config.yaml
vocab_size: 39924
norm_eps: 1e-06
attn_scale: 0.0884
parallel_block: false
init_std_up: 0.0277
optimizer: "muon_variant"
grad_clip: 1.0
warmup_steps: 200
seq_len: 1024
Each number is 128 + 24 x the weight over its row's rms, rounded and kept within 0 to 255. Layers, rows and columns count from 0. The size above them is the row's rms in percent of the matrix's.

# layer 11 attention output (transposed), 512x512, rms 0.135, rows 195-219, columns 320-383
size [100  97  95  99  97  98  94  94  96 103  94  95  96 100  97  97 102  92  97 100  93  97  93  97  92]
[[137 127 151 136 124 118 129 189 133 147  96 154 144 124 149 105 123 149 186 161 106 103 102 171 134 146 119  97 140 113 139 129  95 112 130  90 136 145 102 153 149 111 123 169 136 131  74 104 125 150  86 115 174 130 147 110 139 114 137 165 126 133 109 155]
 [125 147 148 145 155  86 131 138 166 112 146 145 124 150 137 104 129 148 173  65 155 112 115 122 117 167 173 132 107 118 138 172 104 124 120 152 106 142 150 124 130 113 112 118 127 154 140 105  99 141 133 157 106 142 140 165 160 157 132 134 122  91 154 114]
 [138 133 108 143  99 128 116 170 140  66 171 159 120 139 159  98 110 132 114 173 130 140 159 131 150  95 119 161 142  90 177 157 122 123 160 137 132 145  87 157  73 123 132 144 139 152 151 108 113 117 112 144  80 145  91 122 140 124 126 119 155 123 136 128]
 [114 111 112 100  99 117 130 141 138 120 143 131 135 156 141 119 102 153 103 126 137 128 152  90 154 172 145 132 115 124 115 124 127 118 118 151 147 133 174 151 100 126 160 152 142 142 132 111 173 126 106 126 107 129 146 111 133 165 150 157 100 135  96  86]
 [141 128 133 134 136 106 108 138 109 140 137 163 178 107 156 151 131  95 125  89 130 137  60  91 141 145 156 149 134 143 111 161 179 138 112 145 120 155 113 142 139  98 188 134 139 102 165 117  86 145 116 115 138 147 149 122  96 163 114 111 138 119 132 153]
 [114 148 115 152 145 107 163 128 152 154 101 147  95 166 138 107 148 130 149 118 125 107 143 138 127 157 130  95 107 158 115 108 144 175 172 143 129 131 118 103 103 129 132 155  78 156  91 152 135 132 131 111 149 132 145 114 116 148 153  74 172 156 133  82]
 [119 155 183 114 184 112 121 144 102 115 116 140 140 137 144 147 100 140  95  77 159 170 194 132 142 129  99 150  87 156 118 148 132 130 120 100 167 146 134 146 123 118 134  91  96 118 120 136 110  77 128  99 149 109 120 133 124 117 137 140 167 154 134 139]
 [186 107  93 160  90 123 185 143 111 104 136 136 122 162 153 106 129 135 141 132  64  98 139 121 159 132 116 106 132 143 156 158 129  86 127 134 115 137 122 129 168 159 115  96 132 106 113 115 155 121 130 146 131 120 142  92 111 122  94 157 138 183 181 111]
 [109 109 160 124 143 162 142 120  74 149 158 125  91 115 107 115 130  96 134 113 114  87 116 180 105 112  77 145  67 117 135 113 164 109 130 150 110 143 103 145 139 121 135  93 117 126 120 155 119 138 103 124 156 142  95 145 126 160 172  99 133 104 114 126]
 [121 132 115  81 129 112 125 125 130 110 151 140 133  96 128  95 148 148 103 146  84 130 139 118 144 142 144 139 118 143 129 146 106  83  92 179 133 133 117 136 154 115  94  92 138 129 172 133 121 109 139 123 135  89 119 159 125 126 136 121 132 166 153 160]
 [111 146 134  93 130 127 138 112 159 166 127 115 135  98 116 123 128 131 108 143 108  93 146 146 139 128 118 114 106 128 128 142 136 143 120 112 145 125 124 130 132 127 127 109  88 122 114 113 141 121 130 129 114 128 115 155 161 146  88 142 126 101 122 122]
 [145 147 131 150 131  93 126  86 154 135 129 122  66 103  99 124 128 120 178 145 131 122 121 115 130 163 140  93 164 140 156 109 144 147 161 126 144 103  86 142 163  92  90 141 115 159 178 123 152 109 130 127  92  84 119 154  89 151 116 111 144  98 101 111]
 [161 155 119  97 144  92  87 104 133 126 179 154 125 138  96 126 133 117 115 110 135 145 111  67 137 178 156 122  94  73 137 108 129 141 165 117 145 126 147 170 151 126 141 157 111 111 139  99 147 126 184 145 186 142 169 149  92 127 135 107 149 128 127 104]
 [111 102 108 129 111 109 116 141 145 155 117 105 120  97 170 136 132  72 113 139 140 141 129 131 110  88 148 163 128 131 122 107 118 189 109 100 123 116 135 154 133 117 123 149 144 110 110 154 128  95 124 116 154 115 106 121 147 137 170  86 129 126 142 118]
 [124 102 147 146 131 154 106 127 130 150 154 116 159 126 123 150 122 138 178 145 148 122 105 143 118 137 119 108 144 114 124 119 134 112 131 109 140 122 142 123 170 139 136  92 120 137 132 129 150 156  86 151 112  92 132 111 141 150 145 112 140 179 148  67]
 [142 116 154 164 160 151  80 130 113 150 108 100 120 142 141  94 103 141 131  91  72 149 193 119 109 106 139 137  80 125 135 116 137 105 161 112  88 167 142 119 134 117 135 110 143 150 150 114 118 125 141 121 201 139 138 165 132 150  98 153 117 141 117 139]
 [ 99 130 169 105 185 141 116 113 103 128 149  76 132 127  82 130  84 113 111 111 163 172 143 164 161 157 109 112 113 170 147 112 135 161 118 177 114  81 113 106 126 146 134 100  94 126 122 143 121 149 124 130  78 145 121 124  87 113 128 131  98 121 139 136]
 [125 125 127 157 126 152 143 176  96  93 107 133 132 111 123 135 111 144 110 107 154 112 112 130 120 120 175 115 101  95 133 122 124  99 133 124  73 135  93 139 162 119  92 113 123  97 142 131 115  90 132 144 136 107 115 143 211 123 129 152 112  94 118 127]
 [141 102 151 145 123  89 103  93 147 100  95 107 102 107 121 120 113 147 131  90 130 104 158 140 101 118 155 143 129 129 119 118 143 141 107 122 160 125 139 133 144 173 133 191 103 140 133 140 125 122 151 162 131 174 151 109 103 133 131  91 100 128 124 147]
 [168 137 152 138  98 147 151  98 169 154 105 139 126 137 137 173 146 147 115 106 155 100 125 120  99 112 161 156 154 133 149 137 149 160 144 133 132 131 114 109 139 121 144  81 118 123 134 125 120 103 124 172 144  97 119 122 160 154 137  93 117 128 113 163]
 [ 96  98 143 113 189  86 137  82 140 113 122 160  97 138 148 102 119 112 151 134 136 131 160 120 140 145 126 117 114 168 126 147 137 155 146 154 102 132 166 165 112  83 116 126 120 149 168 134 109 125 118 137 166 137 105 134 130 135 114 100 141 152 107 169]
 [161 128 130 126 105 146 120 135 110 104 150 154 139 138 122 127 136 157 147 113 127 109 115 107 116 197 128 113 110 141 147 133 141 127 119 149 106 169 137 133 143 120 129 127 113 135  77 161 149 120  99 114 150 140 154 123 108 125  63 127 110 143 105 152]
 [101 138 106 107 138 145 131 155 118 120 124  91 145  97 120 113 164 133 106 131 112  89  75 142 112 172 148 128 124 112 112 128  94 117 133  87 105 124 151 103  79 121 102 109 125  89 133 149 124 154 109 129 105 127 149 101  93 150 156 126 175 157 111 123]
 [133 122 130 105 148  98 168 118 136 157  97 151 130 166 130  95 112 117 139 163 150  98 117 135 126 160 155 117 158  95 120 121 119 124 118  74 165  76 108 104  99 108 139 123 139 146 139 144  92  91 120 129 125 164 116 130 141 135 101 130 113 146 166 106]
 [154 167  89 113 132 118 118 111 120 172 117 177  87 103 136 134 117 103 149 160  82 131 131 153 136 132 142 117 107 113 162  68 147 136 165 155  99  92 120 131 150 153 121 142 145 108 145 126 161  84 123 118 165 130 120 101 137  89  89 158 152 128 147 190]]
# layer 11 attention value, 512x512, rms 0.0772, rows 196-219, columns 320-383
size [ 98  93  96  95  97  95  94  95 102  96  97  96 100  97  98 101  93 100  99  93 100  90  98  95]
[[119 120 143 114 138 134 125 124 134 122  80 124 168 113 122 136 125 110 154 144 119 107 156 134 130  94  63 132 160 142 131 113  61 114 115 162 105 143 126 148 133 116 140  95 151 168 116 132 165 119 107 109 126 142 143  99 119 104 136 161 128 119 129 103]
 [133 105 155 111 131 149 120  86  78 144 125 108 144 118  68 106 138 155 129 146 129 137 119 124  87 131 137  98  93 155  87 153 152 109 103 149 163 135 137 134 119  99 145 130 119 132 118 149 154 125 108  81 155 105 102 127 134 121 130 109 134 143 103 131]
 [123 127 120 152 105 139 121 104 151 155 119 103 142  76 141 175 130 115 132  80 135 105 120 134 129 117 127 135 114 160 105 124 148  71 130 152 152 163 114 110 155 107 113 121 160 105 138 122 142 108 116 127 106 156 128 162 142 133 147 117 129 163 129 190]
 [135 142  93 146 131  98 111 184 121 137 139 110 123 141 169  91  91  93 125  98 119 139 178 132 146 138 144 102 159 103  63 123 130 178 153 106 102 126 116 124 145 130 103 136  99 137 122 119 177 116 125  75 178 102 115  99 122 117 119 138 167 147 127 129]
 [153 185 130 126 132  87 115  89 122 133 110 123 129 130 117 116 108 130 100 116  86 114 145 149 159 116 131 148 127  79 140 138 145 110 132  70 135 131 167 137 132 131 156 136 134  67 127  84 101 148 102 133  93 115 154  95 115 204 171 131 149 130 136  94]
 [137 127 135 125 142 119 149 148 140 120 103 111 143 134  78 100 131  98 114 187  89  86 117 114 135 144 127 110 143 158 125 178 146  88  94 138 109 118 141 150 121 148 203 182 147 115 142 154 119 127  77 123 118 132  87 168  92 160 156 106 139 125 140 122]
 [118  77 102 146  96 171  87  76 120 106 101 125 196 138 118  94 117 156 126 165 111 147 149  64 130  96 118 100 120 146 110 115 132 127  82  96 142 125  96 137 114  99 104 143 123 177 156 134 101  97 136 135 130 141 107 112 141 166 143 110 115 112 126 125]
 [155 147  98 109 138 138 116 172 121  85 133 116 135 108 126 143 132 139 133 130 146 134 159 153 122 147 136 114 205 146 136 122 147 166 124 142 120 177 109  80 115 132 114 102 132 129 114 102 131 117 117 100  99 138 123 132 168 171 111 165  93  97 142 113]
 [ 80  92 160 123 114 155 108 110 117 139 110 111 130 153 134  98 173  53 103 117 170 136 151  99 114 139 138  89  97  72 154 100 141 111 190 196 112 149 123 113  99 110 144 185 141 140 143 133 140 143  84 144 125 203 124  73 124 142 130 122 108 112  92 145]
 [132 117  96 147 112 173 138 147 140 116 151 113 125 186 160 121 129 135  96 132  99 141 174 128 103 175 114 128 172 151 126 135 122 129 108 113 168 107 169 117 124 129 142 118 147 158 115 165 139 137 125 112 153 123 121 154  96  99 147 136 148 153 115 146]
 [144  96 122 129 133 116 119 124 130 125 107 133 101 149 122 141 150 119 163 142 140 140 134 102 154 138 142  96 111 127  79 121 110 137 128 119 131  94 154 131 122 123 156 115 136 138 161 130 111 124 214 167 161  98 121 125 117 138 120 142 112 158 144 116]
 [122 134 142 123 114 119 141 157 127 142 135 108 136 115 140 141 162 155 130 134 119 123 144 100 136 129 170 123 104 120 138 116 178 119 124 106  99 130 143 111 144 138 118 153 129 114 114 145 144 108 156  57 119 126 153 137 132 130 154 165 111 124 140 115]
 [124 122 135  99 185 110 108 195  93 106 119 120 154 102 134 125 144 151  98 109 135 135 155 120 106 104 133  72  98 172  84 112 146 101 113 193  99 142 114 109 128  80 121 126 119 123 159  89 123 102 122 113 145 104 128 126 133 106 122 144 104 156 110  90]
 [129 118 203 109 120 139 152 107 109  91 181 116 124 195 111 122  72 141 120 116 146 126 133 107 144 134 134 120 149  91  77 134 125 159 122 170 138 148 102 115 143 121 108 118 132 123 114 121 142  96 150 173 163 145 129 127 152 143 129 172 151  96 103 130]
 [128 131 118 127 137 121 143 134 143 156 108 155 104  62 177 154 108 135 100 158 116  92 160 153 101 115 127 121 134 180 163 192 112 156 132 115 107 110 123 127  93 150 128 102 144 158  92  88 154 105  93 135 109 136 108 139 118 139 166  98 163  99 159  93]
 [148 170 125 151 120 127 136 104 110 100 141 172 156 102 103  78 142 102 101 111 129 145 132 136 133 114 130 117 163 138  86 179 143 113 157 146 122 159 133 146 143 128 159  99 138 142 123 105 128 125 136 123 126 105 126 145 121 110 130  94 106 130 100 122]
 [150 126  37 154 162 113 125 128  95 155 116 129 153 151 129 145 138 106 175 109 132 135 110  83  98 120 185 187 120 130 140 132 109 133 129 122 124  64 146 134 106  97  94 116 139 139 114 127 138  89 127 127 147 123 145 101 130 131 121 132 149 162 135 183]
 [161 113 165 160 122 128 131 125  79 112 101  76 134 120 144 113 124 165 129 125 149 131 114 102 132 103 128 139 122 118  99 165 177 106 104  95  99 110 136  98 101  74  79 119 130 130 147 168 110  76 147 142 149  75 143 103 125 130 118 143 149 129 185 138]
 [118 109 116 102 108 112  99 112 118 141 134  93 106 141 110 118 129 132 137 110  96 131 166 133 100 121 145  92 123 160  87 120 104 162 137 158 141 156 148 142 121 139 127  97 129 153 120 124 118 153 140  77 161 144 150 162 114  95 158 108 139 110 143  96]
 [154 155 152 122 107 139 146 149 127 142 157 128 118 112 111 140 116 112 145 110 135 115 146 150 116 107 139 108 123 103 124 119 127 114 147 143 150 175  84 145  98 126 106 135 141  86 185 151 142 127 111 110 121 123 160 105 126 119 131 133 157  89 107  74]
 [153 128 135 122 164 120  80 129 155 126  67 161 135 131 116  86 118 127  75 152 104 123 132 147 140 114 131 128 104 122 121 134 163 138 171 113  78 180 106 127 106 146 133 161 126 123 137 151 149 117 121 135 129 164 157  81 113 131  95 141 127  62 104  93]
 [134 133 109 112 107 118 120 159 102 132 151  84 113  95 110 130 129 126 138 139  92 131 141 166 112 152 119 135 130 129 162 113 146 204  87  89 138 114 129 122 144 156 108 139 110  98 129 167 102 118 178 128 115 143 106 163 162 130  86 115 110 100 103 125]
 [132 127 129 138 126  94 157 117 126 181 156 132 183  90 106 138 111 130 119 135 177 153 142 133  93 141 130 174 108 104 139 152 127 141 130 155 146 103 109 168 134  95 120  98 139 146 116 130 140 124 140 100 144  93 119 115 114 138 108 122 132 119 134 127]
 [108 161 100 132  90 154 137 108 156  87 101 156 177 139 162 127 101 202 107 112 122 147 145 124 173 143 144 101 167 176 156 135  71 155 129  90 131  98 129 198 129  99 163  96 116 160  99 123 119 104 122 148 167 180 173 156 106 139 120 182  91 136 123 148]]